{
  "n_layer": 11,
  "d_model": 96,
  "n_head": 3,
  "n_kv_head": 3,
  "head_dim": 32,
  "d_mlp": 384,
  "vocab_size": 940,
  "activation": "relu",
  "norm": "layernorm",
  "norm_place": "pre",
  "norm_eps": 1e-05,
  "positions": "learned",
  "qk_norm": false,
  "attn_scale": 0.177,
  "bias": "all",
  "tie_embeddings": true,
  "parallel_block": false,
  "init": "normal",
  "init_std_qkv": 0.051,
  "init_std_o": 0.0109,
  "init_std_up": 0.051,
  "init_std_down": 0.0109,
  "init_out_by_depth": true,
  "optimizer": "soap_variant",
  "lr": 0.00884,
  "beta1": 0.95,
  "beta2": 0.95,
  "weight_decay": 0.036,
  "lr_head": 0.00766,
  "grad_clip": 1.0,
  "warmup_steps": 200,
  "schedule": "wsd",
  "decay_fraction": 0.457,
  "decay_shape": "pow",
  "final_lr_fraction": 0.0,
  "batch_tokens": 32768,
  "seq_len": 256,
  "doc_mask": true,
  "z_loss": 0.0001,
  "train_tokens": 156400000,
  "steps": 4773,
  "dataset": "wikipedia_en"
}
Each number is 500 + 50 x the weight over the matrix's rms, rounded and kept within 0 to 999. Layers, rows and columns count from 0. Numbers have three digits each.

# layer 3 attention value, 96x96, rms 0.283, rows 54-94, columns 0-95
529550504541426510538488544520538526561495426464583436549555449567517546586452421551480560546571517467424488482523459490503485479536536546417587400556512505535512482543475473406492463516541515600548529381572498503519504565456503543473572452466498561511552509566543489501517485508565475446
460456498466514518443588552477384478645492444437549406553471478424466433470391539547410540468516516561480533472539495528513429447516486527507536527547573525517446525631499528396516570447438560525446418424612515433530538556507486536492445501576509463492488434536486483480526486461515544521
484497532461434547490487509393421455444434491510465534396427578462458519624576520473576502567447563485547617575489579546532587490597497429558502494523494537494422485442421489455546487512531392474533629512556503476489618553536465509465440460418517497405564573433506460587390475550545498512
481476447442440528534499475403552424512544489553421511453492360548512486497607483520515486438437446530518445420456501550444463444603576533476569555491449474550397500520477421532446509440549544462508555599547530494543540576564447513443484528519509471499417438467483518443438478502411522537
508455438541526512445571543396520502574516542421473577490472498506412520532583565418478472587492522553478433521445444500475474525508481534520551489442402526521554555447598458475500455516477497480551449419416538500440440592479406474515509558476488477485507572496406543530479481447439540511
504502475429494478468536501489461448446489595488433487498570507404499511495564505520501560462513520541382493513480421500529546498443500474456479502423555504421441480530565486505400585540478549463554474602437563470470444592483515483461438463478476543412553484568529571483522521565495527474
421506608495525454513481530501519465468562555482535490435474557510470545456508514521522481479487451534518583440457553435413530508509583557503526523518504515457463583536495508554556588409578562534530492471498448516508575509542452444487476547548517447398468529481505520521570538415537481515
453631401545468538536548466512457575566527404499499460502546409558610470510492514551556515455504528405552463506543548519531499428522502529494494506502570414465487449467379520485660547582451557524480520449557456511384519509511495535552501517491474455572440465436578477479491403495501475540
496542516535468540531485434408517423511561408488515436496488608541588568464466432385419469581615336595498499461427519561426588533449500506544605488488441481433527490551524493570588533422526467523568515426507468586529490498590423510452575514428332520526473497496537478550558473475456475496
543461514438501534458596493501493447555400533546503440570421422415513541457502540552455503420594420498445561498511476410578448451514480496533477561502431517505467493554470369433462546484505513533537475475480488484469425518477491580538481544510530521543498544537556596545501458469430546407
500584447496445538462588492460457468535492485521520554452482475581530505550516524426439575536485507499489483533527541493478511477491517511500524484467432453475496584419468503503453369485575595527557555465397413539478533560471483505545427524514540560486451366445483544465456451474470545428
391608388455460478399527448490527581528592446527482459522562427617541472572512472546547534515464521528514485451467526566557563564478422518425411589573549537486489523532472450482435467384514543512558561446530436576524442544544535500603525472391505565517471518459533397508600594578369453479
468504528569517484567548528591413580527451537533578511468518590548529443600521507492482523374466457463546500427542585529465545431586459538511552476554563545503480494484482528526555531491507494609523516448482468481558533478458452586405452493466433513373486461456476517555470508552522473562
550484422502440559565408463515500562469533483535412527554489470532549494452500522442609567432474550522457437482620409541542418489453525343500498427479547520489524425555545498520575586504449491516482501566499478419559454601519432544458392482472487526547480495520526448529466408515514574477
459483395456610496456433505507420599537522448514540503463533594509470441541541415534343478555423574518540390404511558527391461453526528518461428471536443529536543571554564553474574474549441424484511438439485519471491585566483400579534554446413462544550478563575491456447495553558509467469
442506524508536504425472470471449447529522528485499538447526529445518436528523461574598529567491427530527483483470538407555516542542484477629500436463542556527440577523516593573567470568503489509539554551544496499495498467510516480525463548502455475458479516476414522539506553450491497493
467462532411387558344442507451542431442454494528504487482492553438536502443483528488541386527539465452432565477568509481555519553512541457565465498562602460497496575439464559409423564509514604504541511587520509566449607531508555467467461455559547498476467549480587477506568461508458510426
429474490471430534545488515512528504496492515448467529463481486504450508479519467566490475504483501506603475414564463476429496508445583527478525454411514545556457461452585459472481429541488431465525503535534542554517482513538436515568556450480576489440506554597458569486426522560625580428
458501431490423508507470435538464565608553460461479480512536545514414434539498508562516476545541481491523492434500478463577413494517477532479548635530541555558493503533566436506523395533519472497488581496578557480468554513499460524477472584460504461448440574495463474620580455501481510548
536505522437514565525612452462448472570509515453472441519538526480502445568562541508484486557420441459423494596485513497602501542470500516531503583454445473466449492556553465462534490476457421536522452417522497489446527566478445543475451450376472487424452515462458494587572467503487476520
447483434564475415421547619523570510493455459586567533456507444548439535521595468543427472512473527511531430456613478536579489400615488515506449511566512452540454527482428442413435557435518545506515502534514468416587568468539456503482590475534499524556533516515508455514401539509471371465
503471440433588558414498502525491553541556491491555505537519445509508475510482427470452479517555516464556510524569481481500551495387495546558518525561508466513494450392531452473531447572534453453491517474545555480519523539555455524349516446469553515486388456500496427522531496502491440495
516511501527548553559527465395495451495441528525530444442460497432511463512565522418494497558536518587709584547529520542466534442523428584447505458463465489467457456504529462552600488595524414524536540496573577486518457499509461541497556580474485513559560505483480494541378479472540506608
451539458537430465536478521432572494471551545481452473510509544551506458467422509511435509585539662531504478540533491529456564415444543447582512534563490515512514481507529438464546515511470476479549439497552518464520473438540466407448587522587527564430506455474461524455486573418532531517
641489472464434492577529471444542534447571539566495519565429536554448463500474467538473551511542469515499399526445546547410395479481569413581462546562496476551531531442579486541476460534482507456401457463456548511483471495498463423500460436471473508495494530462427524523470480467522501505
526485487426491508577553439452537550516389535470500535489451530485511504579639530471514508436607449462472383541469520497435473426524494516485425472492456505492474536415470474569560471510483460558569495601403499488464579498451505504565521465561499441508450547458523488532514451509463513495
495535521379524449555499531566443548471494495458520485521389448474479469501496451485469534491521479493495489475503469433462453491463475528485528403381573508508494561492603408567471437530482442441540536456477484547567524541505487564492482496489431501459547603580422433559523539503525486483
456523557512400539461430495561523552457433525510513435517522559492499485446507474431405409523541474609581541437488409553445476444498465515494609539557572450455540507484502493521501467430463545504453499509556542464468556512511487563541494501437497524489536563555492523537461434507530459543
458497454522472578633537466533473523542556420511545494453529464569516492530475495543445539530507476424601522538458500480365404478501518569469528560530501513472582538451538509514541425466452530440421530556485424485508566485571500506449503494538566480463467512471565455535518503537405517522
426416503421519526495516463459480479332563414485494546474537524449518501456455540573526508486524500518517557486428503443457490528582601532476511443457489489429532548517543428485546508441499540526560492511513561490517409475501490470546526557488385501503437498497482511469417472487428479445
489470471489516583556393478444618426512476535478471438495438531433400585549444476472577588526611615493493597587421449553425454536488521476439486480516499530454551554471450460468591520442523550480507482530438453445558497432544494537527522493622525514535518496463498400432581550496418525476
533518436502525536478546444544555477547474464578541493447485553466390599574552483488439540603519509542392491418472391638547510495521485540432469475457518550569593572477580539493420489497451647499510519466420573596442450535433426401493434428408467477554530519501515493518487516541465535504
491448583453512469489462418462507519424446572593472409495475489508494527416494506466515502382530433500602581595572550518455518548436485608512519487488555557505543424482463584466485484612575455457516522455470443519558444485562476587495426424418480519518473538461441554466479482489480529508
477538540534444429583494591558486594442496516536537448431631590511526500508458529521437507446466506541405392470509547563488562542495524490440473488465568521568453503503408457457441509467585536505428480500467570475495451481535489405500497551497422493499482493479546430496559566520470596521
541553433559559400469489539544534505469515521502470488463496582571394540451502587480462510488506573464480509534481537508490474489501518502561529529534508479563570477454501459492511520480526568502506418381391464503466495477439459476477496500517479464437495472478484483454563462466591470517
488480434527537477453495568562549524481554529548478618448544479410507497478586399562455508472564495558470464413517470587527475454544541427497372536478372520489563556468529473470425510529398504467506541546509492465497493506520519504620555476454511477454413513470510521439501449502407513478
427465540579601529544570486593415527527524597411541492458453555435535549481454455650492545573468501586508530464513438568488537574415564523558494550508435497533527522430431453468545544450514536456545464507531576392552551521602462468476469539460490481462429532532441608549470465514462476380
489531407412470483393490494511515448500505405453469519502502562500472496550538452547612507522464541543605503379485535566429571497556387520518523540537556446499448474414471492514448522467526572519540538552534519407485501444460500500524530407529515456365382475438544455587486489562539415467
511537427542526478491600465503444545594494511536525393474380486545464483548496383532571505487453566462504503452518530528543490494525478519514506455458528483532545487537538435481502559484460454482592488395506455524484452519477481465391508569527486469517587545480468479566467569424462484524
531462497424484548435473486573446482495544466484523504452481550620467548557482501548505466460458469546404476458504422498530503511436448480553554440598520516575488496464493482411500417484559580530594502561526541443576428417471666461478505513402438448509526514600543543574449484486437533571
493564481469571492430583493508399498496528596447555526483387507467418592506551567497505527521470547446462545409522559517515510480485510491510485513429514392484491422529496603391498533447549601604462447493490447512394456548524487460530518596431546473409475516570478540595535543517523441523
# layer 3 attention output (transposed), 96x96, rms 0.252, rows 54-93, columns 0-95
521467490500542467456529531507462531478517589565479495410511507496509605398478485492511506478410547602513549492470606587499467540516450471557525537477484518420435434484460491561461527579530472436459439455447517426504523457590466446478462595538431532467415462515474494512505540531461478558
500528443521552490563492510491525501380525694516471528483498548528529565488526462440555570573485544451491478462425545475527557522443513495534455528512400496496442438459521561544475493533596484543549569500463436554495527457411547508456548463428420417567432527471434485508461413594575516489
541549433590496464490466421585499588528487458468550517523562413467498495387500394539451444436598436462519442550428434451459522567515575480574490483478488462553519598600537524522596541386495590472531389472421545531534391575486577464450493536518475608464402467494501432446520529453529452526
466540517559570495509504574540491593464399487487542442486455534427515485518482484442515515458491541512415562547560488531431516554488507515504389492471547506417568477464625603423591537497506436527504435448524552585584471439297511481527484501497443546466499527566512506477655475507570491538
575534462525525508562374452527454465461519432511437471506493560456586448502434506555470420424508517464558428466489530454449461477493463515471501455585500370434396428487531471450553586455563531483457547505415481486486541408553600586573508451455500474452523474579544533443473550488505525490
504507346488469468542436526451600504488492432490501420481453516550524394498515461485472526517488454508506577549535545423437461472577525586507508524572452503535562531530459514471542486485522492488492495470506485489550511401477563595536590644494488455490508511420434430446486533523548537533
540565490544531538506502450512509571542526522495529553579579490481522467530550528476483486525488584478496457578500482569612502560494523519449464385564578532550497444490468473476404454556410494502514523604546457496550468493392501540487523469494454521547524545561514483452443516519494520515
501402628460545437396601545598544456403468568494477517551484530517403564486491462468505534485404462557430549465520469486440543583550457518468477549456490536441466575501616555474428428501527398458590492578505483443477459529499517429515481492521472601488496471559465466599492483519486486493
444499522544512378465509496481503497511459540460482577444506426521432591503530481702440466373431675447517421551508575462567390553514458430552447528574543535406501432454499410514409553655461457416447506476377447529496549475449537481542493496570607507562467422559506543478491510569523512454
480561417557539554514404569458495491392507487444450547380578483490475398525420449493495523549494549585472478501457545514446473488507433515457469445489520469457481515574513552474502450509553472428511517465470489531475587477506554429444514483458514461537449398435338464463480500531456543457
430463427448501518483450485527558530600468548560476425505573557391493497504464509479525430535535435573557548537562446377527533577510572596519490536497545505508538520555513446519508435508474508498517411547590509451522512428491548567423423589545490532534572613587550500493533470541437403447
518485609498511478533497546477502435384458522554570584399495632524480617462518542436545528535589580500478473583463428403529472498544491494534517555444501557374535474408501498498564491553446393532437403540568507487478595520488449456390505493602508447565508537540474577484443411477491479377
520531544434488446469444525472528525583492456472492520545499424531495528507524506544449550504494441446518557566462485398418531550430484517536428527483494487562513593505514425593436517504466560440473418552511559454498494599482519549610458490525568499585485495573592558472549538389510561481
488580490583543456505586550540438508541533478464502468437478463447465382544512448473460371497534443453503497478493509490433528548533454530539454563390396577480552516503457478460542429476446499541419447362397499579541572486434473457546523572441456513500414484397487470528493559367525470558
547574568456388457483452492534459499481513475473516615538550417467564522471553506587504529478560567403494457550372412426525434490537544445454537511488534544495462410432473476517508520422549595486585590464477491545388501563530555571573474447611490511466516469527491491537451479478413535492
553554417528480512472502490475573533483485495425505463533479453539465525473465555502389497541490489458485434502432518589513489516491491546587459450625531455462541463453507434523454564501540572475465436536478458483527493423521500475476525453459518458464559506492556543471449507511503531468
472460459604571476585472462533514459452527586466463522475489539435437590507447485474499536553512508536489501413491426596547603505482505463410529498524446481479462475485541468432435399491591420432525514481491515435534487385495456487470576600520567434529550435486413441555519496559523460556
453588476497550522504497469559461527567542447545543427518460513476486442483526512525487523460422518490374524495498528527553443518524472469510548471523462436503479435579520550450538520426491520516490437459444485508428522485525489470522388589544466524471490531500446471439416529474423402614
492573486495549474448517490544546510443500478464486473464484570550505474452523548512466476441521486474454430547484552487507527521469512552506426489561448452402487490446450569522449506489435438508492449557411521587501536463452500433557511389491457513515459458549473499417380538452549510466
510530505487525507400462532603587463562474581489521483518508583513502471495473498499486421473476480499519507529487540497472457534542463581534424550619536526517431554431544554600452498524522486476489497561428441578496531487432623520494553471496544525513509405511522504451458511446581578391
455516544478472455550410495437461558498581523479492531472438427524526539496614530505533552556506531442484564486481428490491530520404501464452550498451478593454597485503656568508589444483550504432567446431539545508411441474444542434457486425476553506539552525471550528496541404517476535474
491468523483437455472546524573489443476554479496539462472553547516455573518491448544548434477513422501446435447441412465483552523567521497470463509486488435526495524474546544463444515485512514581462515491443523579429531469391550495546501492602472488533574578587528487506458415486500557497
484546509453434408526520490486493567526425531518484362534500487566506461438456496613426500362410485469433430398517533441464503468422510527551474499557538506557476481479548510548486563503477540488444464449499490508517530527426533521472479485414502468374467560556577490459580536543497506446
512487547485484571485485425515436468492461453438516473513523485499513544532478475492517436495471562525548482391417534603563491443515466519503443451398548532548499439563512507480513606468542521536504488502454485542444476488476536457512431487418486503520455600539559449419426508556493485547
528559451551487552437455531558405458526481427467453500462527532453504467434525562487487371434473437522531525512527434485530572487477387470434452454529528466425439450554376478440479554532521604498562483523482487512463466477461524532526569433522475521495433493526520500499512500520520373534
480590433552511492394423542499514498505537529518429501602463437463547500432485421465422494448476430514513514496559472455434536571477551486509552458579529447502433563596554506455441460501484576359554496475566477451477400401597565582452442447490549522493490414484496509563544534546476494477
542504394565502506512492523538500522553553446524490557475501553468534498453553449525449493403543525437489542501445544469459513554463489524535463491553531378476508495515460573455518448516520529508438481536435501531469500544467512496499432531481465563495462487488473592437548398484484512537
474580518453563432604516428478450556539512420492471492434472511512517502556476549601544598451430553453447466510502532441521503457457519577516443527535441501482456484521440516499497485422435448422574456476479492496480515526414514472536554498559530496484464446482425438459466621563508453550
372527538451524464332496519490562459509476494522485483529510577549461500455532469464570565483564442516478478489505440411558600520493485439442492511472457402493496568540463518459468515545484455563552524478465584481466477544460418505488477497487377542601555540593464476551510493517580471504
456519532531466542552454497447529499541462538492503481410474478512538505418542491459428531492507596521471458508442575566469508439421387466538513454522547462516537434567465470503424491588478479524396539467470411459467544538508489462441451478493504455549468538475520510599551501511473474531
524521468528459523554602622422453544442470498535451575574500471601574490411539413466516433460587570557625474417546658536568469532518538484554525525438478594558431500541473440463509484565490492424504588438517487501493467536532444535401497517355424519500452447589462449612509491651529517530
551503399484432458558429581520578518482503478532410570426541563484574442387478528451489473459519511536546596576575514406476449508501571453483547549531479601408452393423429498564590482381527466393480517515523459447503559431481577587579587531535492518481440473484496453464555531559449408400
568581462530510536573469578454347581497454496412500468484532435527467568566447463558560532526506500517473481479557563402458460504466398502514495505557463468521392495508550449503470482535413526428460476535550532541522562480410418502506532538631468456413499448534511532563599418476508475523
468473532445492605544453509503532445456474489478456629550492426514497485472514436548469502490405528475562573547532459498529465453474447483445533470396487511438575553538470503516515545543417481485531508528483455521513426540471550482558424468560591542577418526487548449545422481494505421494
538469503481430598507402499515476519477475488501488536507518494425575486521568461457508459504569508557586551489496478518513498505485526503479486449419514533484415477499367453444426488457475560470505518658532516472488473466488518538532505484508500535498494467492504513447491497555450498487
515571529506524523546521548534526520491523526488494511520479464555524437492512572410533522536471480485468484564457398525535488550507523488534607457502483589461468406487552522436553519431510538520526486429544426539462476501540516483451438443550442491507582466430481543622504508538429480491
452596488393496499472519545450571446602531453482564525505503466500555421599519518435513474544463533465439459569504572599500374488546457523428465469506568525547520444484495519478420406532444464439463557449527439574445475516419512502558484428491500484553549511543519381551408536537526546523
459531519585398409544480544496481492478534530612535498519434492532520564450526553438399470521480508461381428514511390545490554530485529415469440461500452562464518535508475436419353477480485516469442390501509514400496508481528464552515502556468523373556574522607495494455444573531461530538
593452538466467450462494540478537517504503424444513546501515526477542506466585580473463468463573559503532535492427507459455504582479527541458473494468556569462476467458515540563566467513511506489430517555514561517555567557423521473526496504322468513479460514558569575430604423460494565403
461486496573529443597452559526588531514562478615388492468538434409520511567542552528495477482534611460608532554519479570445512490520461518509510528530425455416547550576479606562458532522429486461466479469468448568456555451469439449594477480559529568590495520438575544470524499459554472509
# layer 3 attention query, 96x96, rms 0.288, rows 64-95, columns 0-95
531434484550502639500488478448411541530546531556479510460502548488441501480560471452438568525467508475511509490523534460555405492459499551479492484576510564545452492475512450567511512556590434475460407442515504445467469500568485542511493434476458467505525439494496498530515558460577496466
492476463475394490500575474529520498517538534438533557441545470530458504541486551490464458511507499439492554523491477521494486554502556501503492434430577477517472449500413528460522493455524430497480509481549530519501511482587474545554543445442555543491514521457586566488520539573479516456
496565481468498475486462547540547503570516476466599517501532569557418436455528482605498513442439484511455488518495411480509561554428523519454534518444588499496489493522471552450534473476523507508447567479461491468422447494553513531524456547644482499507566511488549510447467466486462488509
533525549513505569531503573577513417470544528479495532523570517451477450478488456450525411427443442496449464584500512424527513450400544459462481536562450560495489487500481533464534530484493558542483521543435455547500518509507534588517468507529500495477427512424596531472510414552469511435
466482485505516453406477453524514583526551411498467494536512484464463520543468438425535537531475513458451531525495506476456473429548472451485534513408502487468517523553561550502448583498521457449408408542524541407492557526607479497484507520526539505530516461484560485513481594555485480489
493476467490452605532536506512530464464564467482498460541492544500427524505488496472514572530491530556541500476489500475496478538562489535517432540543482539506479510535515606374511487512506511502504451552496449447536491524510418532510442505508497491456512596462468454494446549572538550425
520583485418510498572525506490547452511535436448485455530403519500486563481554489472533495502504408478529508475505575402445538549571469525482597431498503445427482417480504529559516497431515507477378479517555456449492476540607457476458528497459560451471516496465518557461598475434517515484
514489490571613585453487487553546499542510516536533510570458553375463509421587488522506523455491548524539520444513570515489487534522427512558409442426452438531448512486449445515483561441448500549463467484469519526578530470541476516468547447468471524456526511504523463506483496505466456465
485554472603508541553504475629531512455413480494513510521528454490558492489606548491525406437487442522546480516527470392538535473521448455489443561510513575539524501436588502442506502515501500479451483553538550481528489524461448510470597514465396552514521522458523581522533503533529496511
536516481418534486472511513486540520525442594512421458538514535585440538498447435505464491467554510468589500531457496556489556548506487472519440568475563588470496546485541464532455571535466541556505483515542505453476507453506557455525500518485436513441475510572553449487504507464463534407
577514529523449518532531435501542467455478428396453425507554511492485492548505441505493565532458515555579508525526587438508471447523477463501509564504532466507495607561550549470535465482601486444435507491563519538491504534482508456487527518505427534449469553540581485460477497537477543472
433472411556545511560489525524565508425496440488484459487480625487471463534488477548463343531464522554476503537494538502411440502525361489470506523489519457540423492511415486424546494543525492476494499500512572549553513598546532510489536524489483486501481487497503529509528448474561489506
467496509533474505508451605542611429476417526429488446457520562460389498538541475456555472500406488462470524474494510513499508484502480401559521522498517512519524516463514559465467518505526471458464471460536461390534441529562430447510580494557476475473409429474600469529534518453534532446
451552457514571434479538532540484487553560502470541566517457464501513555505570521453501512564508535543509449536510444486472462498502501516436492512548529441440528479480522544577685541486541500454474468498485540551453457410529501501529441389482485486475529511532548510538496535577443478506
427541463515476476508495467490553442500533440509544502479463543516475511521487487464430426483466476474510506458533452501540475474497471512490501462465449406457501477480422512591468530477529526494443545542524523559477581501436532513433479573510414473467541422498541494426536541413471533402
476559394544385508516452576471456525475588476493427463482448531534524501472507514372545462502513469483481500493514505470477477411500492490512478552458516577485470529465561454544489525498511428452418546475480526453538532566586540536506467491516514485439518531503582491571502476552501554537
495509435485552553518530465602558491507491491529482457478501501473448480491462537627486522479545482467435455530481485519492496479484551497526500477486547469425454519492512495532458413523430383467500539441517481540479588503473513405524516477486492441496555444494502472486509488521589435525
426447488490402510502537483518498437540472439507529556542535423385513499469443467495503489531551530501529455468559516451462497501522469472468437532453526537498461546460492525570484448518528582496453415491414366483511530507483533547472525523527475464496483574545568493523453452504474477502
508460542610472409589463475534489562536477513561522501518448480534460495435491595476449622470543535521495516490535537509440522524477477519487511464560580533477491484449445478528476451484541509492512592575482546480528507510438481518548468442440595464548500524455494481537583521411461407468
473583484531465400541557531473487539449448573409565394520475490493471465447457494514480468443514451500523429488437560489453437438516489473572434493458538464454500458517473432421543464533518543495488522496485466542459537457490419543500455475518534479490522475547451494440458503489583500501
597533552496513539508507428576542404401514481453501471530519461494503517537487467521514486449489458543577470507474489531480543475506470496489539522504518570573531448437438543514471472577529505384482476495460546562490514459542548490499478536437507486438433545447574473574493571518549495491
463504515526535472527541521445496423428441569538482542539493405475579494500493451461454526539478495457469534464627473486496445491501463508581521510537534471455491553454458505408508480487567546478470529474514578478484540508605510501495485503493499480493411463449513460497534519510597411517
494501489446467492540576531531422531596535539487509512501540530543535518437529506481512508424538536552517550549458561446513411492443487538526570482486438570543480431463491555473472535524538466491434537479514527529484498498428524445463557462531497508455453439591546515583526562448447443541
485524444466536592431505468536424527497566530457574514501449542505499551465474524567554472532426453502459470428456514545482471431504492579493493459542475506490495477538484524486429514450524537511511472511481586427482607574454471449531515458507511573552479522512513574472507460446492513467
547534449494496460528518630544477480530544459587526575551511473497534426571461456452529537432487525476484515456451463567580468516448514418483509507497460562446424474510487545488505534469481547499426462524533477597518459524530494507481432519461595476497418506399501571504534431413510488567
509441529466454496530474486528491584539499488469540446544416464591562542418509439515460468470439556454471442440538533505489535475495488464504455482559433463447497458506526511509465471564501476484509451523503452497500472525508520526520492497465474444478493480497566511500456534430519489531
462430531484496496529427479525469552481481495506456482475501513451514459450471471412513523501483484503501563560514455406515509423487462483591478451524537504499383649517475509534458456433477420449490502520467468571489436497497471495490519525451427506485454535403524604462491491466499523525
364519493506501489577434449532522419556543512482519498474459575470549458510476467522487499494548518482477540472526442470608457461451456520477502550523517506575551490460406513508493446469487429507463500466489523351543521434497495489491453425465549547518495501429548460538501504414630497568
460480466440530510542549437485490551485533400516468418479471504494470412504513446457512514447554469529395421433455448494498548510467482457482480494550533512524583507441515493502413405463511487495532448511504534492463439501516531525529535529471517464487423552534515441538474471479463471447
464528455525484498490494441454460530480500488467531469439497427512430505555539442551556457498509518567544493483516478482474579495534520427564513539487535517520493509474496547495557509472639473424458502514516467474442484459494477555453491510474479539556462459531489473604556499543533442541
455503463592472545479504543503487411473504475452480541533442458484522469484479477541498479445502541492516556493456465472552493489570480433515529532490443528398481462478570456476428475396497440465478505471460571428485450553563499504475459536481504435581456499507528565465556530555516511505
549481509478470488509452519442489576561559512468514495559498526530470489478531526551458460558526470541546456519549429535545510548436512560530481515563454476456508524464588517503434541501563511449479455484481408596546524401480533502525501508492532452521541496467420531519540470495423530496
# layer 3 attention key, 96x96, rms 0.286, rows 64-95, columns 0-95
478470460449513469552465515495496518440467554543466497421483520584513503444469534456555522498553451460507501575495450523511502487560535548524493533508553474533546476481435483452511449474399485566510563564486441522558474540433486485499554468472561570480497525590537520482460445507425554442
493545534462439545467565552448488487485464536573546547515424535512559431434436471561529531445506531567528370492476549576506465505443548594547546527458469553497529457574523472483472553527539590595485551542543510478508586499504478475519489511506580513496505557567484434516525466514483501529
536520583501483438543483490516452501518505520463375520516455459477567553509464533440515417469555497537506489463482579558494445460515529504445557471469506523549421465504529520519454546491520477526548447495500536436588457540545541497483472453453518511504496428532407528497530557495463551524
517517477464467472463523446511502581560457468507445507472460540510574515448447559478478498531500541449515498494456472505480545519494492553551529438513573527531470463495546456542528481478545512476494519567490550454528547465472545533531487503505525566495512501496470470580572502470427524563
503504525538456493565557527424482410500470526472496559473425442546457473429414504509415474426433508561403441531492503547553576527504477505523543468507435503534582515484490464485488540511515520483503484443576420475406588460471468520558527473465518593473497492461497455518546404539490545571
506563546533502468481614432510542476473531506533466424499537503506546513572569594512542442560468488495446484474586529473471489405566473543431510463580447503536588469511508464584527511545473455484453484434553568455466508475540505494521532490466492455511436501444544614477435484496450426508
533496428549465511454503485487509533498443529448512535459465510549476484539458500559476497430521501523527452479468481504601502432495549604480440523528459610548485557481480463479560505501592458506492428496532527499471545516456489466448543501511432515427583491503473543576461472566510541440
506507493542433460526519512430542503447546432514516481465540486586504479609463520493437514543489521501526539497489533474455476483550529520472426575541619441478570483535456560447499498525509487525572480529496520506455494472455546473547521504505557596436465521512501539495501503470495538523
572443459490517499424487465413495499571553504480479576407522502478511472495458407478494500496540574427507497537464487464474558498469517595463579401472507513513484585456480476510483585482543502498401467559532513466498500436504456459589537451486506588486527493540576464591526385523525552603
505492520514475509476427450564413518489520503455511441523524524489524498481529571625522559544504438570490513488539521461541479543501530607538507513490502444511585487483500481518558411500512489478581465527523583545509558535455518504543557438426517506473523531559553494442534560498580484495
485573504497573575466548478516532463525550551445450507462464573469477526474498471501496438475446453446456529455481470438528521493465503623516478376550578563576601530449523467512417637460519510502495444541560529438521572507505518473561559512465496582563478448494515521553475496517576557511
513549512490524469474611363512524525506475565425437517475546450516542517589556457467644426524512543474492564455530545431531544401453577483465490432501473538492551584467623540471412470366527487429439479481531534450499496482516555473552454455553438508544470465467442555511475537510475477570
459560541535453512464530414570503479460559487523477489499442503474598496454465485580490488443487541485433447487427461434543554464500527534416557415478522498443506553470553466481511534466575421469429483472562508524446522460421499524552446465528454580560504443542447564505514449613506513575
567504550436505506446493490426457488504492546467521427463530537528508488488488514444494478478448462503455525545551518432474537452563477489480438511503529564558461478529527494477457494520558552493588550528516513465476465486528586500459467477533478516508521505482542508562558502465505475488
540495493539513515479541454470543507480471426408467482466513539475469497594486467544493503490483522510498479474485495422482425421485467506591447493562519563517490507534572521338510532449523466519477483435465471496477500538536534509522574405496520473479497521482454569470448493530533508537
544468484524503466480486482454561463549500552537469547392525421461504425469469488464484530452501496451463479540491406503532485588449545517543532444533440505564538480515480515438573474509539527533466506513549466550475512427455478485572509513478539554532505451506516444505572511469428490480
457491554494476475520483515505522536492411476463553536519515487458505512492499450482490543418458560469527483496472582470518480508546435460474469503533522417496550516524545530501519483478544479552446448514501507582567478575432484536547486577529463501497514503530459524475490450476565565466
580505455505436481550522450480518518453509488507457433499514551487505501562565469502403420486492547422542547496516540466511479495477458444568493500459471522487498469527524460509465561510502495447447539499593543504486555508477440438580551491471465530491397490455563543479527470459524487491
482568525454471542449455572459556499510434537519487439487564557559532514504537552545495482521532558504534495473562553477505460495448546413475480518490446509503485493468495568575517462518474537517514511428464494514517464534534485477429531532510516469490433505494516560426481512503452551466
472480516458490519501553464512539499451420438478474561539520440437547523552485510554496458568444597499465500467501456499460457523517481461464469470469534525530519498530538537530443474442544467489437487476558541532462430607522569433425452513522387418518542545565502524466535497468496537432
470612508459535492462536535493535544567491481466470482485525545497517443450537448486474489537497528517531501515478506438498466440573509509466477407441465496527461531451558463520552537476527461485489484457516509479505477548435515495522508468428472552532524487477546437460469481523470459471
542556480484499521586527472494530525562526433501546380451462540539420464509486475530547428494470513495437528527416580491477509462508485504498516483404444546592547503517521563521488489457508470528433490493534471518485432542532494553537471543561441515535471542516503571517473496506488556576
480511455465488435442458594495364509496490505541468571452457483429497477464417474515471535480513501455487417528504458475511480599570567553545465507422580500544424454506473480532449484502380533525540511528419488472464545468543457447551465527483538582516546498546434508484505487537470510527
543427572548470539495419526497440513514423508546533559521497441485477483508530522503475553477581530469456478502484453557514546508489563572525470513423450476536567490498563493519467564523430513490547492520455464465516491430451526483470488511454575547497531477522457420503451509504460504564
475499504518413536538482463403461525554539450464493455443448508486480506494566526547429424574524518473504503481500574520417503479455482444493453455529524472533537516523466472478533426521496531517481594425441483416540525547474454547496437477506458411483545477441488588480556585570431485548
450554472551485413451514440453563493452478475513435472455539535493501574568525460455477458489499470514484556541576519493539496447434468493501478455492505476541464603458514447431487492465486516386383453458501440424502417529502430559519480499518413512498417523494517498448532514543565556467
506523482477497566474461466461524547529567505471503530426410510482495540527491559439536549514541557512528475465490552471450501474504446469473501545494553546544522515520454495467471590480492512519427526518564541452458629500502433485539537570486514614565482528465520433546456513465473554480
468413577481487498535406487395490550554526450542411383400461391525464389495515510509527578454427464460510447530482483578434541457538564536532492478467506473481429527488515464543491493570480498559491440495474464551476493496455478483581456556392549481490590523502411477458532419468485549411
520534541544506478489456490495532499516460546512507504496543452509491516486505516490506542565437443462601581521513534473504502482481539518525476521486414526525475470508479427580569565464483526487474444455494449467572543534484500490558495427463525489497501492409498531486557528497445575510
499520470533592522554504507449483476499482490557428527450466503462575405418438397487471498445454421490488495522492505499502564516444491534504558509456423551502504488520509435514487535531437445574501505456507477518503533486510448397465513523495539537400547486488507444535544479529578500511
522457486555469495547542471529528475478476504491467504401485516453491550474523391461527457524517456491524448454534514443500493495399510486431435421466464523564584544451453514473473539523574448450427470493524427507517462539541510535493471449565461529520500505450498554528464430488434459549
452506449505507489475510478511450491448475502541525548518547472464527603519437429458482522423499496483462484406506507504445458523518549507550514474439481506550449487527475538484566457479417494546527520531485510419472516502438477530476503443429540476462499496476596477494496566450584515465